Weights of a small GPT-style language model, trained from scratch on English Wikipedia: MLP 1536 GELU, attention and MLP in parallel.
Each number is 128 + 24 x the weight over its row's rms, rounded and kept within 0 to 255. Layers, rows and columns count from 0. The size above them is the row's rms in percent of the matrix's.

# layer 3 MLP up, 1536x384, rms 0.203, rows 142-177, columns 288-383
size [120  95  98  92  98  98 100  88 107 101  99  86 113 102  97  98 105 107 103  98  99  98 113 103 101  95  92  98  97  95 103 105 105  94  94  90]
[[141 114 131  91 103 153 116 106 126 138 107 139 145 123 116  96 137 123 106 134 107 155 131 144  63  72 134 115  84 141 154 107 156 202 127 104 118 126 138 130 134 178 124 122 112  78 137 115 121 111  95 135  94 136 143 116 134 110 136 132 128 125 151 125 103 128  86  92  96 133 149  92 116  61 120  96 148 131 148 138 144 173 114 110 155 116 104 160 142 160  83 138 170 100 112 103]
 [104 141 114 135 108 152 155 130 121 107  91 176  96 154 119 133 116 120 112 116 165 128 138  98 120 174 130 125  96 129  89  92  98 121 105 116 128 138 138 131  84 119 106 183 153 163 151 125 140 153 100 134 160  65 114 175  96 112 111 155 117 108 169 166 166 127 123 139 107  89 145 120 153 100 127 134 144 163  90 145 117  93 148 127 166 134 108  85 133 108 150 109 124 140 116 135]
 [117 130 106 138 151 164 119 120 103 123 129 127  88 135 120  89 162 146 116 140 114 113 130 128  91 135 139 123 115 154 130 134  91 108 100 124 136 109 147 137 114 139 107  92 137 156 131 163 138 122 119 184 139 139 157 122 162 125 134 120 130  95 158 157  99 114  80 105 109 134 115 118 136 139 156 115 135 125 120 151  75  86 131 135 153 117 125 171 127 124 101 100 155 116 107 148]
 [102 136 135 125 172 152 113 131 152 100 130 139 114 125  99 113 172 100 148 128 103 113 116 119 162 116 142 122 132 104  94 147 160  98 140 132  95 130 160 146 119 107 181  96 135 109 149  92 156  81 129 110  91 156 154 108 105 116 122 150 157 120 106  95 155 185 125 107  99 140 149 107 148 106 135  93 103 105  95 119 126 147  93 134 144 105 131 147  93  78  97 165 135 173 103  47]
 [134 106 112 184 111 142 131 136 173 105 151  93 157  93 154 153 170  91 161 107 135 119 144 134 136 136 118 142 105 154 133 117  90 108 115 161 111 130 172 116 108  91 143 101 142 177 157 169 153 121  96 109 161 136 146 126  95 108 121 157 144  95  89 126 160 116 122 149 107 117 176 146  95 147 133  86 163  84 130 150  99 137 129 144  87  83 150  78 141 106 124 109 131 141 137  92]
 [105 119 121 122 100 177  80 129 150 104 126 101 131 140 163 150  61 131 106  99 127 147 158  91 147 136  92 135 145 125 143 126  87 145 126  82 101 150 124 155 118 130 103 156 135 150 121 126 115 135  99 165 166 151 163 134 107 127 155 150 123 129 117 134  99 124 112 111 138 137 147  78 149 110 116 127 137  98 123  82 121 151 156 135 173  65 167 153 153 173 164 107 118 108 143 142]
 [ 95  99 137 145 163 147 117 108 113 116 125 151 188 136  71 147 120 108 114 122 146 142 125 106 124 134 144 122 146 139 150  86 146 120 145 136 121 122 117 103 142 131 138 173 139 138 130 126 106 133 129 155 137 151 104 109  97 184 102 158 118 115 142 118 167 129 123 134 127  73  94 127 162  81  64 155 153 124 150 110 105 110 137 124 123 156 121  72 149 139 104 146 105 192 139 158]
 [129 123 124 153 123 145 151 139 129 125 146 154 109 117 148  92 111 134 130 114 146 111 111 156 102 109 108 128 146 120 140 117  96 139 138 143 157 115 124 141 132 168 142 115 102 131 192 146  98 112 150 142 154 135 129  95 153  97 139 130  86 110  86 100  82 119 135 138 117 111 107 126 155 107  93 129 133 152 129 108 129 133 119 111 128 157 155 116 168 142 170 120 143  95 142 148]
 [121  94 134 111 109 141 150 163 119 138 138 145 137 138 162 140 173 139 155 131 168 160 107 136 132 112 102  98 167  90 112 114 166  95 143 111 122 120 126 138 133 132 133 115 116 107 111 154 138 145 102 127 127 142 153 126  86 149  84 161 126 102 136 137 171 142 114 172 101 105 121 163 148 138 123 119 126 116  81  77 102 154 146 113 142 117 120  99 107 103  66 112 129 175  90 117]
 [117 137 101 132 148 118 108 145 111 173 128 134 144 138 123  67 151 132 134 122 112 102 167 141 165 131 102 150 125 155 115 146 143 124 146 113 164 169 122 151 135 151 123 122 186 137  73  99 187 107 172 139 101 121 142 116 139 109 106 147 156 111  99 143 117 193 118 109  94 117 137 150 148 161 148 139 143  92  96 116 102 170 121 102  94 155 106 109 137 125 109 113 150 129  91 117]
 [126 106 156 121 110 137  94 141 123 130 145  83 146 116 130 156 113 142 102 127 115 142 138 136 116 129 207 120 125 166 155 113 131 142 109 109 131 150 159 144 132 140 164 145 128 129 123 114 133 129 105 105 131 123 120  93 146 103 103 167 104 115 108 126 153 104 151 118 147 153 120 159 144 135 134 167  91 119 110 127  73 144 173 126 125 144  73 124 134 105 149 104 131 115 125 107]
 [100 111 114 147 111 161 137 139 145 116 110 129  98 151 172 135 139 142 130 136  86 141 131 172 110 138 148 112  87 101 162  85 137 122 137  86 115  91 124 154 108 130 139 146 119 110 109 123 122 162 123 168 114 129 134 136 112 171 160 126 144  82 139 124  92 122 156 136 103 115 118 122 105 105 110 150  96 117 121 159 148 108 113 110 126 105 157 176 106 105 122 116 119 112 136 141]
 [ 82 109 112 123 141 133 105 126 112 125 105 119 159 158 102 120 106 119 102 119 126  77 107 146 147 108 131 106 143 111 145 138 122 115 124 144 132  81 145 135 111 172 165  85 120 120 145 136 171 112 126 115 113 152 103 161 118 110 110 134 150 107 121  90 119 140 157 133 156 137 123  79  98 111 135 158 161 154 125 102 129 156 130 149 155 135 161 141 135 123  82 126 118  94 155 147]
 [137 137 156 136 108 164 129 144 123 156 132 128 152 132 110  85 154 131 122  82 128 142 153 128  33 125 115 107 103 118  98  98 107 154 127 159 112 124 106  62 134 129 129 100 149 162 132 143 121 116 108  89 147 104 141 113 164  94 118 176 117 173 110 129 123 152 124  73 138 159 128 132 106 159 138 114 165 103  85 142 105 143 148  76  97 112 147 124 144 100 148 154 118 134 154 179]
 [109 167 120 110 147  85 109 105  69 125 119 140 173 119  61 123 135 143 142 163 130 147 145 149 127 104 122 129 104 162 150 103 130 100 157 121 109 139 147 140 144 166 101 164 101 123 160 134 150 127  63 148 115  87 112 122 123 125 138 128 135 114 142  81 175 138 120 145 115 121 137  87 108 100 168 136 141 118 181 124 121 106 158 117 118 126 150 130 129 119 118  84 124 148 117 155]
 [ 97 103 169 156 128  99 107 120 172 116 110 117 117 121 122 132 114  98  85 128 139 117 141 120 126 116 156  90 122 146 132 151 114 121 105 114 106 110 125 109 118 118  79 162 109 100 154 122 174 154 104 144  92 138 141 116 113 152 125 119 115 125 109 146 171 140 143 111  97  78 162 125 135 116  95  85 138 113 139 124 126 111 173  92 165 131 172 104 114 149 125 103 135 144 122 140]
 [113  97 166 155 121 122  83 146 123  89  84 127 117 125 156  88 131 134 149 152 106 119 125 191 136 118 140 143 132 141 170 138 112 127 158 153 137 110 120 123 140 119 138 159 121 116 101 138 142 128 151 151  88 144 107 102 118 136 102 149 122 151 122 160 113 127 116 153 113  98 143 110 142 140  89 128  99 111 142  97 108 121 202 112 155  86 161 132 144 136  76 156 116 151  83 121]
 [151 109  75  92 139  99 104 118  89 178 144 137 143 123 181  81 143 151  92 116  98  89 136 108 138 102 123 133 155  89 127 120 145 134 124 102 146 115 131 164 133 143 151 125 125 113 105 131 152 112 147 143 122 166 127 147 119 113 113  83 130 118 110 151  87 112 126  67 115 117  98 100 142 111 141 172 167 136 110  52 119 134 142 141 122  95  98 114 103 143 109 124 112 103 116 151]
 [128 121  90 142 128  99 169 170 127  76  81 106 121 122 148  97 156 149 128 109 178 143 155 144 174 111 134 149 147 114 141  90  82 123 204 135 117 137 142 110 131 140 130  71 159 134 100 154 110 117 131 131 113  78 159 115 151 121 115 123 108 121 116 144  71 129 168 164 138 144 161 167 108 156 119 146 107 107 114 135 140 155 129 133 105 124 145 126 158 162 128 177 155  92 146 109]
 [123 180 105 102  90 118 131 153 146 124 118 124 161 104 124 108 144 116 135 105 103 131 141 135 127 172 114 109 112 130  72 161 173 102  98 140  92 151 119 113 130 112 131 141 109  72 138 129 115 142 121 130 127 115 139 124 182  96 168 129 129 125 118 174 102 116 151 107 162 133 101 131 106 130 134 122 154 104 149 150 132 150 119 174 147 136 101 163 111 118 134 145 126 137 133 117]
 [117 114 144 193 192  99 111 151 117 109 112 117 200 108  93 116 120 154  97 145 140 122 136 139 121 134 123  72 121 132 159 180 113 136 102 145 122 110 115 177 141 150 105 178 106 116 155 155 150 119  74 132 187 157 124 112 146 105 109 141  93 144 131 133 130 133 130 151 147 149 153 145 101 137 137 111 133 119  92  98 121 124 162 163 126 122 141 135 166 105 128 122 106 122 125 135]
 [132 111 103 145 197 142 136 105 129 134 117  85 119  95  88 103 109 120 139 135  97 148 152 127 121 144 160 152 107 161 126 107 137 142 171 132 114 159 167 162 117 126 157 133 144 106 139 105 101 138 122 135 191 146 118 176 137 127 110 170 145 105 128  86  27 137 112 108 101  97 122 151 127 145 147 117 135 113 130 110 136 140 157 150 121 105 128 121  97 139 147 120 149 122 160 116]
 [ 81 122 104 108 134 161 113 144 144 121 102 142 158 141 104 181 151 173 104 120 120 114 181 139 147 130 144 134 110 175 101 137 106 129 152 137 115 132 113 122 157 173 194 124  71 145 151 142 133  99  77 136 118 158 124 107 150 142 161 102 112 116 139 101 131 148 153 128 150 111 166 102 150 145 113 133 140 129 158 157 146 114 156 143 137  61 117 154 126 140 182 145 176 138  97 129]
 [123 153 113 153 104 156 110 128 135  91  97 125 111 127  84 151 141 107 144  95 127 139 120 123 164 108 132 139 148 113 141 109  93  91 145 160 162 118  65 162 160 102 155 152 121  82 120 110 147 120 134 151 183 141 131 115 136 126 123 129 148 146 124 115  82 187 122 141 101  81 122 117 196 134 166 120 146 126 144 103 121 132 142 147 154 100 147 147 147  98 178 123 170  93 126 101]
 [114 153 145 125 137 132  98 118  72  99 107 133 115 142 119 118 135 107  90 140 163 120 137 129 104  81 165 146 109 155 126  98 150 145 164 137 131 131 106 141 117 141 115 131 154 123 118 160 119 121 134 114 137  94 138 117 134 128 127 148 120 140 125 149 132 113 123 155  92 116 125 103  99  81 157 149 120  80 126 113  93 111 156 117  82 125 109 125 128 112 153 130 131 163 114 113]
 [140  71 101 121 134 131 115 122 119 147 162 115 148 156 142 102 157 100 127 122 144 207 128 162 125 134 154 139  87 128 138 115 116 125  89 157 123  98 110  87 159 110 130 142 141 132 120 135 117 133 115 116 118 105 138 175 124 111 147 105 131 127  91 125 127 110 131 107 149  87 159 126  92  99 127 105 101 114  98 129 133 158 127 181 160 109  95  93 149 104 131 139 168 102 143 142]
 [104 147 107 153 165 129 136 169 130 146 139  53 115 102  95 164 143 124 148 102 136 124 155 139 172 132 140 134 132 186 116 154 155  68 148 121 126 142 138 166 112 108 134 163 177 124 113 108 149 143 116 140 160 123 120  83 114 130 150 127 165  88  96 118 132 148 116 157 113 138 124 148 132  93 123 111  77 129 132 131 100 154 159 184  72  98 126 125  95 101 112 129 132 187 104  97]
 [ 99 140 132 128 130 134 114 134 121 107 134 162 166 107 126 121 104 182 132 119 125 154 104 111 144 121 107 114 160 152  89 121 137 139 113 130 120  91 125  81 148 123 148 178 141 145 133 103 103 134  99 132 136 134 132 188 130  88 165 181 161 130 124 104 150 115  93 144 139 116 128  94 105  99 108  87 120 101 135  90 135 117 138 125 128 117 134 122 158 161 164 121 111 140 125 153]
 [141 133 117  93 147 108 108 147 140 128  93 157 109 127 158  83 113 119  91 163 139 138 101 126 141 124 111 157 101 202 136 104 157 117 144 144 156 153 107 130 148 177 143 142 142 149 123 119 108 130 100 129 109 105 109 161 159 112 125 166 163 106 121 120 132 116 120 110 148 143 176 162 156 132  83 156 131 135 124 165 123 139 110  96 137 139 122  93 100 150 150 146  88 123  75 158]
 [103 130 148 184 182  82 123 148 110 107 130 134 157 142 144 144 117 171 148 101 111 160 130 107 114 105 158 150 114  97 112 122 142 157 110 182 131  69 113 188 108 113 112 142 129  98 169 119 129 130  96 127  90 156 128  67 141 120 105 123 136  99 155 138 113 148 153 162 108 168 108 132 173 125  85 132  92 121 101  97 148 115 112 153 109 127 136 146 160 127 143 101 194 121 127 135]
 [ 97 108 131 156 115 163 159  85 106 109 154 124 144  99 114 128  92 127 107 105 165 128 127 103 107 168 121 109 117 101 119 121 149 117 148 108 134 111 103 176 130 159 148 151 138 123 133 147 110 128 117 131  84 131 109 127 143 126 148 149  96  67 122 143 128 150 115 165 117 143 132 136 149  86 102 127 127  91 117 134 103 138 113 102  82 141  93 103 133 111 126 156 142 123 176 147]
 [112 136 107 141  92 105 139 121  93  96 104 146 142 146 113 162 131 125 131 135 124 115 145 108 198 122 108 133 142 133 136 150 105 119 164 145 125 120 104  79 151 164 146 147 133 108 159 129 112 189 109 119  96 158 124 141 182 122 109  98 129 189 121  99 123 137 144 116 114 125 174  94 125 116 153 123  51  99 122 122 138 140 125 105 185  91  97  90 155  98 169 106 134  88  99 145]
 [136 132 150 139 142 138 128 152 134 102 190 146 108 121 121 125 133 129 139 135 132 155 143 103 102  67 161 135 125 152 137 151 146  86 102 108 123 115 109 138 123 149 165 127 167 118 144  95 155 174 137 150 147 131 144 123 147 118  87 120 152 124 144  90 139 131 181 126 160 180 183 134 142  82 136 110 132 123 110 118 111 156 123  98 139 108 100 109 148 167 115 160 119 123 109 108]
 [124 105 143 146 131 124 131 126 163 134 107 137 131 103 110 131  76 143  99 159 122 116 142 139 128 111 172 110 134 158 136 155 156 179 161 130 135 157 106 156 130 109  60 142 140 111 111 104  97 133 150 105 131 121 160  99 155  89 117 100 140 123  96 149 157 129 145 163  99 132  94  99 100 124 141 160 145 123 115 132  94 110 161 157 151 116 179  56 115 124 153 103 144 118 145 105]
 [127 108 126 136 169 113 136 118 105  99  90 117 116 118 125 175 123 115 110 115 139 152 197  78 151 103 144 106 111 126 142 160 133 118 105 146 140 154 162 155 144 106 126 114  94 131 157 160 175 155 149 160 115 153 118 132 125 115 106 113 122 148 125 134 147 165 126 100 112 125 130 111 125 136 121 139  96 163 124 172  66 104 138  95 144 180 176 107 157 103 129 142 126 148 119  90]
 [122 134  95 144 108 111 120 157 138 135 156 105  79 191 124 163 151 117  69 103 141 127 102 119 125 133 161 112 116 104 111 143  95 131 103 140 110  89 125 135 116 182 133 129 151 131 112 142 160 151 101 132 136 127 118 140 141 111  83 135 124  96 160 123 151 127 167 141 133 114 140  93 129  88 128 108 114 123 119 150 111 118 112 103 145 132 146  92  75 128 141 124  91  93 129 131]]
# layer 3 MLP down (transposed), 1536x384, rms 0.184, rows 142-177, columns 288-383
size [136  93  91  86 104 104  97  84  91  96 103  75 124 101  93  97 111 106  99  93 104 104 114  99  94  89  92  90  92  97  89 104 107  94  92  94]
[[ 79  91 152 101 113 113 112 137 111 118 134 136 100 101 133 176 130 144 116 155 117 107 133 129 103  88 126 124 116 161 116 186 143 143 139 104 104  96 148 137 103 175 120 149  96  81 125  96 103 142 117 155 136 114 133 124  99 102 138 167 158 115 116 111  89 144 163 149 124 117 139  99  79  94 176  77 101 161 144 100 120 133 107 136 106 125 167 155 134 114 132 139 152  62 116 154]
 [149 118 132 127 123 114 108 163 118 191 143 134 127 137 102 143 171 162 160 147  69 112 105 109  76 103 162 140 139 110 147 138 139 134 124 107 119 165 155  87 127 132 121 160 119 103 161 158 119 146 124 100 127 122 109 109 107 150 155 135 107 124  94 131 143 169 102 122 129 150 156 132 128 175 128  77 140 134 123 180 135 142 165 104 168 133 155 141 119 119 125 118 111 123 130 145]
 [111 111 100 146 163 150 188 125 145 161 160 111 127  95 113 115 134 148 137 112 121 119 133 143 107 149 133 100 149 138 161  94 124 126 126  79 166 171  86 127 102 111 131 124 151 156 155 177 132 104 136 124  92 126 119 130 128 161 115 131  98 157 134 136 136 118  69 118 127 151 129 156 165 125 123 113 156 159 150 162 122 131 100 136 135 137  43 188  69  60 114 116 133 118 123 130]
 [102 156 128 135 116 129 169 118 143 146 131 148  98 144 106  95 143 128 151 118 144 141 135 118  93 151 134 117 124 146 147  94 125  83 122 160 149 103 112 130 142 118 116 126 104 142 142 147  94  88 116  90 184 119 135 118 119 101 154 100 112 113 132 122 111  68  82 142 148 137 145 151 152 144 176 126 112  95 153 144 125 132 144 186 165 127 120 153 160 108 115  63 108 133 121 142]
 [117 133 182 166 155 149 130 107 129 146 140  81 120  68 136 189 166 159 116 141 150 137 156 153 123 165 173 150 107 134 130 136 121 143 160 170 147 140 151 128 156  98 139 126 115 178  98 125 145 146 125 122 137 101 103 122  97 144 154 165 111 144  87 145 115 129 105 144 153 148 151 128 147 120 144  92 138 122 127 119 149  80 140 125 133 158 144 137 140  92  83 130 155 104 157 122]
 [134  85 103 142 160 114 100 112 152 115 138 107 173 125  80 134 144  91 136 139 131 113 145 132 157 135 165 116 125 132  84 142 116 124 105 118 100  76 112  79 139 127 192 132 151 171 146 114 121 144  89  82 153 117 135 143 137 133 159 165  74 123 153 142 117 131 132 123 160 185 149 165 114 144 136 115 157 125 150  92 127 164 137 108 163 105 145 125 113 115  92 121 111 149 122 123]
 [110 119 106 174 134 143 137 133 146 127 170 129 113 130 121  99 136 161 112  95 114  88 127 144 136 125 169 140 102 129 112 139 165 150  80 114 113 118 135 126  90 119 140 150 132 147 108 163 135 139 151 106 120 144 135 130 135 135  86 119 136 110 121 131  92 142 125 148 118 181 135 134 117 124 109 168 125 156 140 130 116 176 127 131 127 129 159 125 125 118 116  99 106 127 153 133]
 [ 97 123 133 114 124 141 169 137 137 145 100 119  88 108 113 152 107 131  78 110 153 101 130 139 150 117 143 151 125 113 119 114 119  97 112 106 142 154 128 125  77 102 124 148 113 137 111 126 114 136  91  92 125 131 111 108 142 136  92 189 126 103 147 112 106 137 113 134 125 141 157 114 149 119 126 128 126 131 156 102 171 125 115 128 121 118 154 149 116 137 159 119 135 149 113 138]
 [ 88 136 183 134 113  88 160 130 112 103 159 133 102 111 106 117 153 116  85 109 151 118 137  89  98 161 124 137  99 130 161 155  87 136 130 121 140  95 109 107 117 160 128 150 139 109  56 161  85  88 138 146 141 163 137 139 172 157 145  72 106 120 138 111 115 126 135 147 128 189 102 105 173 111 114 107  96 161  79 140 128 101  94 157 149 114 146 142 138 131 120  88 147 124 156 154]
 [138 136 114 133  98 151 111 130  73 107 150 162 133 125 139  78 146 124 132 117 126 147 176 132  79 170 137  89 102 114 120 102 138 110  87  83 134 165  72 107 114 145 127 128 114 126 108  87 122  98  87 148 126 100  90 122 119 119  97 150 149 144 121 129 112 107 106 116  53 152 102 130 137 147 125 143 157 113  95 129 174 157 164 128 117 136 156 126 108 108  67  96 171 149  83 134]
 [120 104  82  88 114 130  94 107 145 131 111 112 117 118 118 138 112 158 144 121 132 140 115 104 131 136 127 144 159 144 128 125  67 158 153 135 143 112 124 159 108  75 165 164  93 122 177 147 151 155 126 119 131 131 122  86 170 121 117 111 110 122 149 120 114  99 114 155  75  86 138 138 120 109 164  80 131 155 120 153 120  90 150 147 114 120 122 186 131  76 161 136 134 134 151 131]
 [189 135 132  98 150 134 147 137 114 152  89 139 118 147 123 150 130  79 161 147 130 114 157  93 143 105  92 145 122 128 116 141 125 109 151 111 147 151 119  92 113 125 134 123 131 148 134 126  96 129 142 139 145 131 118 128 135 169  98 139 140 137 144 121 129  68 118 131 148 102 110 169 167 146 157 132 131 126  95 185 162 135  96 128 123 130 126 139 125 170 151 102 130 147 141 114]
 [120 153 117 141 168 142 123 111 118 144 111 149 129 108 182 108 121 122 109 140 110 103 150  83 125 156 156 102 109 141 140 112 130 104 149 148  77 121 188 103 143 112 164 114 131 143 108 112 110  86 110  95  81 123 132 159 148 128 165 134 154 137 165 143 147 123 131  96 170 126 144 102  95 136 125 148 164 112 129 148 148 144 116 160 108 150 146  97 172  85 129 163 140 147 121 122]
 [152 134 108 115 100 142 117 171 121  83 106 125 138 159 130 112 140 164 140 138 148 103  97 111  72 125  96 117 132 162 136 126 152 130 140 180  90 136  90 103 166  96 142 167 132 119 158 144 153 176  88 128 150 146 141 170 146 132 133 143  82 155  97  90 113 114 114  78 155  99 107 135 137 169 131 112 126 170 129 116 131 123 170 134  73  92 134 130 110 125  97 141 157 120 131 121]
 [ 95 141  97 168 130  94 160 159  91 147 151 126 113 100 165 132  78 155 123 147 130 161 134  87 139  79 121 186 143 173 156  97 125 155 137 110 131 133 148  86 186 134 106 143 185  94 168 145 128 104 133 110 130 125  73 143 124 133 158  92  75 133 152 125 112  94 136 130 119 152 117 153  92 126 136 106 115 100 121 137 144 130 153 141  97 144 136 103 134 136 163 133 132  88 117 131]
 [154 103 130 115 132 157 132  91 132 147 116 111 135 142  93 109 127 117 145 150 132 134 145 140 157 110 163 142 129  93 134 135 142 103 124 126  96 157  87 156 122 147 117 155 123 136 127 120 116 111 111 158 121 121 104 113 116 155 125 108 105 135 117  91  89 129 143 136 128  93  95 154 143 126 132 126 145  91 141 111  84 116 153  99 101 117 150 160 154 104 130 182 123  98 113 124]
 [106 107 109 125 131  91  95 124 131 128  83 107 127 127 143 101 141 150 127 113 155 110 123 158 107 122  93 120  74 132 106 133 103  82 145 174 122 135 113 129 105 131 139 155 128  97 102 139 152 124 117 140  94 104 124 110 104 105  91 158 129 121 155 125 137 143 157 110 171  88 131  70  90 124  75 137 127 146 125  75 139 122 167 118 130 155 133 112  82 133 106 109 106 145 102 133]
 [109 139 144 108 137  90 164 116 123 160 122 123 138 115 176 156 163 154 134 150  76 115  84 110  64 136 130  95 144 112 128 129 135 115 119 147 145 160  90 150 142 155 116 166 125 114 103 146 211 141 127 156 116 152 176 111 132 138 106  98 141 132 135 143 106 103  96 117 124 125 110 127 107 118 130 146 135 170 152 130 131 103 150 147 106 113 131 132 135 126  84 117 151 128  93 148]
 [113 103 136 149 134 134 150 114 143 126 143 170 112 111 118 119 178 113 151 149 101 109 136 123 111  96 150 139 114 124 127 127 137 132 136 162 112 138 112 123  97 108  87  74 136 139 106 158  91  62 136 108 137 120 101  99 146 131 116 155 100  94 189 149 106 120 123 116 140 150 117 116 118 137  80  93 146 173 144 113 178 104 149 145 106 152 118 114 129 173 101 120 119 117 141 136]
 [120  97 141 139 102 109 120 159 131 139 166 118  88 110 144 151 130 109 129 172  98  90  92 115 151 127 160 122  84 129 152 131 144 144 112 125 112 136 131 182 108 175 123 107 104 109 118 137 124 125 144 100  94 121 118 172  86  98 144 170 101 118 130 140 140  79 123 152 107 174 117 139 181 119 110 140  95  98 144 142 139  76 123 113 117 128 172 125 136 152  90 124 113 133 119 148]
 [145 120 133 157 135 138  78 159 128 157 106 164 111 113 167 152  95 134 138 102 168 158 133 116 159 133 122 114 107 138 101 109 126 142 100 117  55 112 131 160 117 145 132 113  96 115 119 144 108 119 112 120 150 146 117 159 126 159 108 107 147 140 128 138 145 135 113 161 149 131 122 149 126 131 116 160 142 142 139 139 133 111 141 154  79  99 153 152 132 121 151 140 106 104 117 134]
 [141  97 109 115  98 117 160 109 119 133 126 115 133  99 131 124 125 147 102 133 128 127 112  98  96 117 132 139 119 147  86 107 113 165  88 137  86 176 116 140  81 163 100 122 127 165 132 134 121 100 130 131 105 108 122  97  99 143 105 188 155 140 163 134 128 115 154 104 106 132 132 120 147 143 123 124 121 126 130  99 125 138 134 141 155 154 134 120 153 133 133 109 166 122 151 103]
 [158 129 148 124 142 112 123 106 109 140 115 123 135 160  87 200  98 125 175 101 147 163 103 113 173 128  96 156 156 145 162 145 109 146 130 113 112 117 114  96 144 166 181  95 149 133 158 150  83 131 104 130  93 129 143 114 153  79  98 142 114 121 157 161 116 111 105 117 152  95 108 134  98 106 151 169 106 106 167 138  99 117 127 115 165  95 125 135 162 122 141 107 150 137 129  71]
 [139 131 168 125 105 118 106  80 112 136 135 127 102 140 135 159 118 131 123 112 137 138 132  95 130  72 123 171 120 110 125 127 104 123 120 148 103 148 128 174 113 123 133 123 153 144  96 132 124 145 147 122 143 119 149 167 137  74 131 130 102 167  94 156 144 121 149 136  99 115 109 117 110 113  74 139 119 131 123  97 110 122 137 129 110 115 128 120 142 144 129 163 118 118 128 110]
 [134 165 147 127 106 102 163 113 143 114 142 122 181 141 123 161 171 112 158 110  83 154 125 123  70 130  91 149 106 104 152 136 136 169 113 106 128  77 131 124 160 119 175 174 140 156 103 124 104  92 146 156 128 114 110 123 151 107  53 109 158 151 151 149 127 124 100 161 164 108  86 122 175 135 124 148 114 109  89 111  95 121 125 124 111 124  91 120 136 123  99 160  81 139 114 117]
 [127 143 124 123  95 137 130 152 154 114 139 109 147 144 123 157 101 145 145 141 154  82 133 110 163 130 134 153 206 166 123 139 133 117 133 126 109 102 139 128 109 135 126 160 180  98 132 131 155 121 146 142 157 121 123  97 146 121  74 149 119 123  92 122 125 117 144 153 110 165 117  96 129 179 152  96  98 173  91 141  89 105 100 119 163 154 110 122 114 143 157 134 104 132 150 145]
 [159 150 138 159 122 134 113 146 133 151 146  83  94 121 155 101 115 145  80 115  96 121 158 116 112 111 131 160 156 129 134 129 147  87 164 105  81 156 156 122 138 123 131 125 148 108 117  83 114 109 114 156 171 146 121 123 113 115 100 104 132 140  90 162 144  68  79 125 154 105 148  95 101 117 134 149 116 165 164 141 128 100 127 172  81  54 138 145 126 115 144 194 112 162  95  92]
 [124 152 153 118 120 137 115 147 117 121 154 143 139 104 146 124  80 165 109  79 106 130 111 109 116 153 150 141 175 153  87 135 147 143 123 123 106 130 149 120 147 121 105 134 113 133  95 111 192 104 150 131  96 165  98 144 135 108 114 146 158 156 120 111 138 110 128 116 119 114  98  97 134 116  78 118 120 115 112 116 109 166 110 118 112 108  94 146 137 165 121 141 102 134 157 110]
 [110 105 148  61 127  99 134  98 156 143 111  99 101 156 102  75 146 126 168 131 156 129 135 161 155 147  94 136 144 135 143 114 131 173 132 135 126 144 134 131 126 161 122 128 120 128 130 135 129  86 122  76 120 124 116 158 122  95 143 131 118 161 127 151  89 104 110 166 149 114 176 127 131 136 122 150  87  86 131 170 152 132 109 113 156 157 120  87 123 107 128 106 111  86 145  97]
 [141 143 117  89  89 162 113  82 136 157 159 149 108  98 153 144 176  88 156 119 140 136 121  85 128 159 150 107 136 155 116 184 118 122 127 144 119  61 122  95 153 156 132 134 134 113 124 185 153  86 125 108 131 135 166 168 121 110 112 112  93 100 102 146 123 120 121 118 115 105 125  82  98 118 132 137  93 129  91 112 110 126 118 125 140 134 154 140 149 122 112 121 147 107 132  87]
 [154  98 108 100 113 119 119 123 103  75 139  84 112 140 110 128 149 131 120 166 150  77  98 104 137 109 100 157 124 107 105  73 115 131  89 163 137 140 134 171 160 160 156 166 148 126 136 112 138 110 108 147 115 161 105 167 116 121 132 128 139 104  94 144 152 126 138 140 123 126  96 111 146 119 134 127 148 138 118 140 131 128  86  84 140 102 123 147 113 117 114 146 131 147 137  99]
 [136 129 100  71 142 162 127 127 164 117 156 149 173 111 106 120 107 140 106  82 102 133 123 111 146 157 169 156 184  92 126 121 133 130 110 153 107 154 164  60 142 144  96 184 174  79 126 143 115 123 115  83  95 130 119  99 134 117 143 147 149 115 123 111 140 128 123 144  80 154 135 152 129 110 105 134 120 112 139 144 122 144 111 158 117 144 164 102 135 143 105 159  85 126 125 166]
 [ 96  95 140 157 162  93 151 132 143 168 139 141  83 134 133 106 167 179 134 109 111  85 101 114 128 159 137 120 122 166 106 118  88 180 124 126 122 135 133 163 118 113 141 116 179 164 135 114 128 114 126  99 124 146 112 184 142 137 106  87 168  82 137 147 116 160 114  72 158 129 167 143 115 132 111 149 132 147 115 185 102 141 167 111 131  95 176 156 128 126 149  94 137 125 140 139]
 [ 71 116 130 156 116  91 100 113 144 104 151 106 133 136 121 104 122 133 141 136 165 139 131 142 113 116 143 132 169 128 112 128 146 158 148 113  98 125 150 148 122 138 156 145 113 133  94 179 144 102 135 165 123 129 129  84 102 169 134 144 145 115 149 172  93 135 127 102 155 124 133 171 121 170 127  87 120 122 164 104 149 142  95 170 102 123 102 174 125 148 124 138 106  73 143 137]
 [130 124 102 136 163 112 111 142 107 109 160 114 135 105 119 129  84 109 150  91 172 107 137  88 132 109 103 134 109 131 114 129 138 159 141 119 138 121 114  83 130  96 128 127 101 133 139 148 128 125 152 115 174 107 128 122 142 121 124 101 126 104 122 108  93 146 121 150  68  91 148 151 151 131 136 162 127 185 140 123  90 156 141 111 169 141 134  87  95 153 126 131  97 155 137 154]
 [116 106 112  87 134 123 157 105 101 116 163 133 127 131 118 132 160 124 133 113 109 116 122 100 145 158 159 104 142 113 158 145 126 128 130 159 164 150 154 130 124 127 102  96 153 101 134 113 141 114 166 136 140 137 114 142 126  99 108  83 103 114 131 124  83 115 148 177 156 123 141 129 176 121 135 115 157  73 122 146 138 118 123 149 127 147 160  93 138 129  86 111 125 172  83  95]]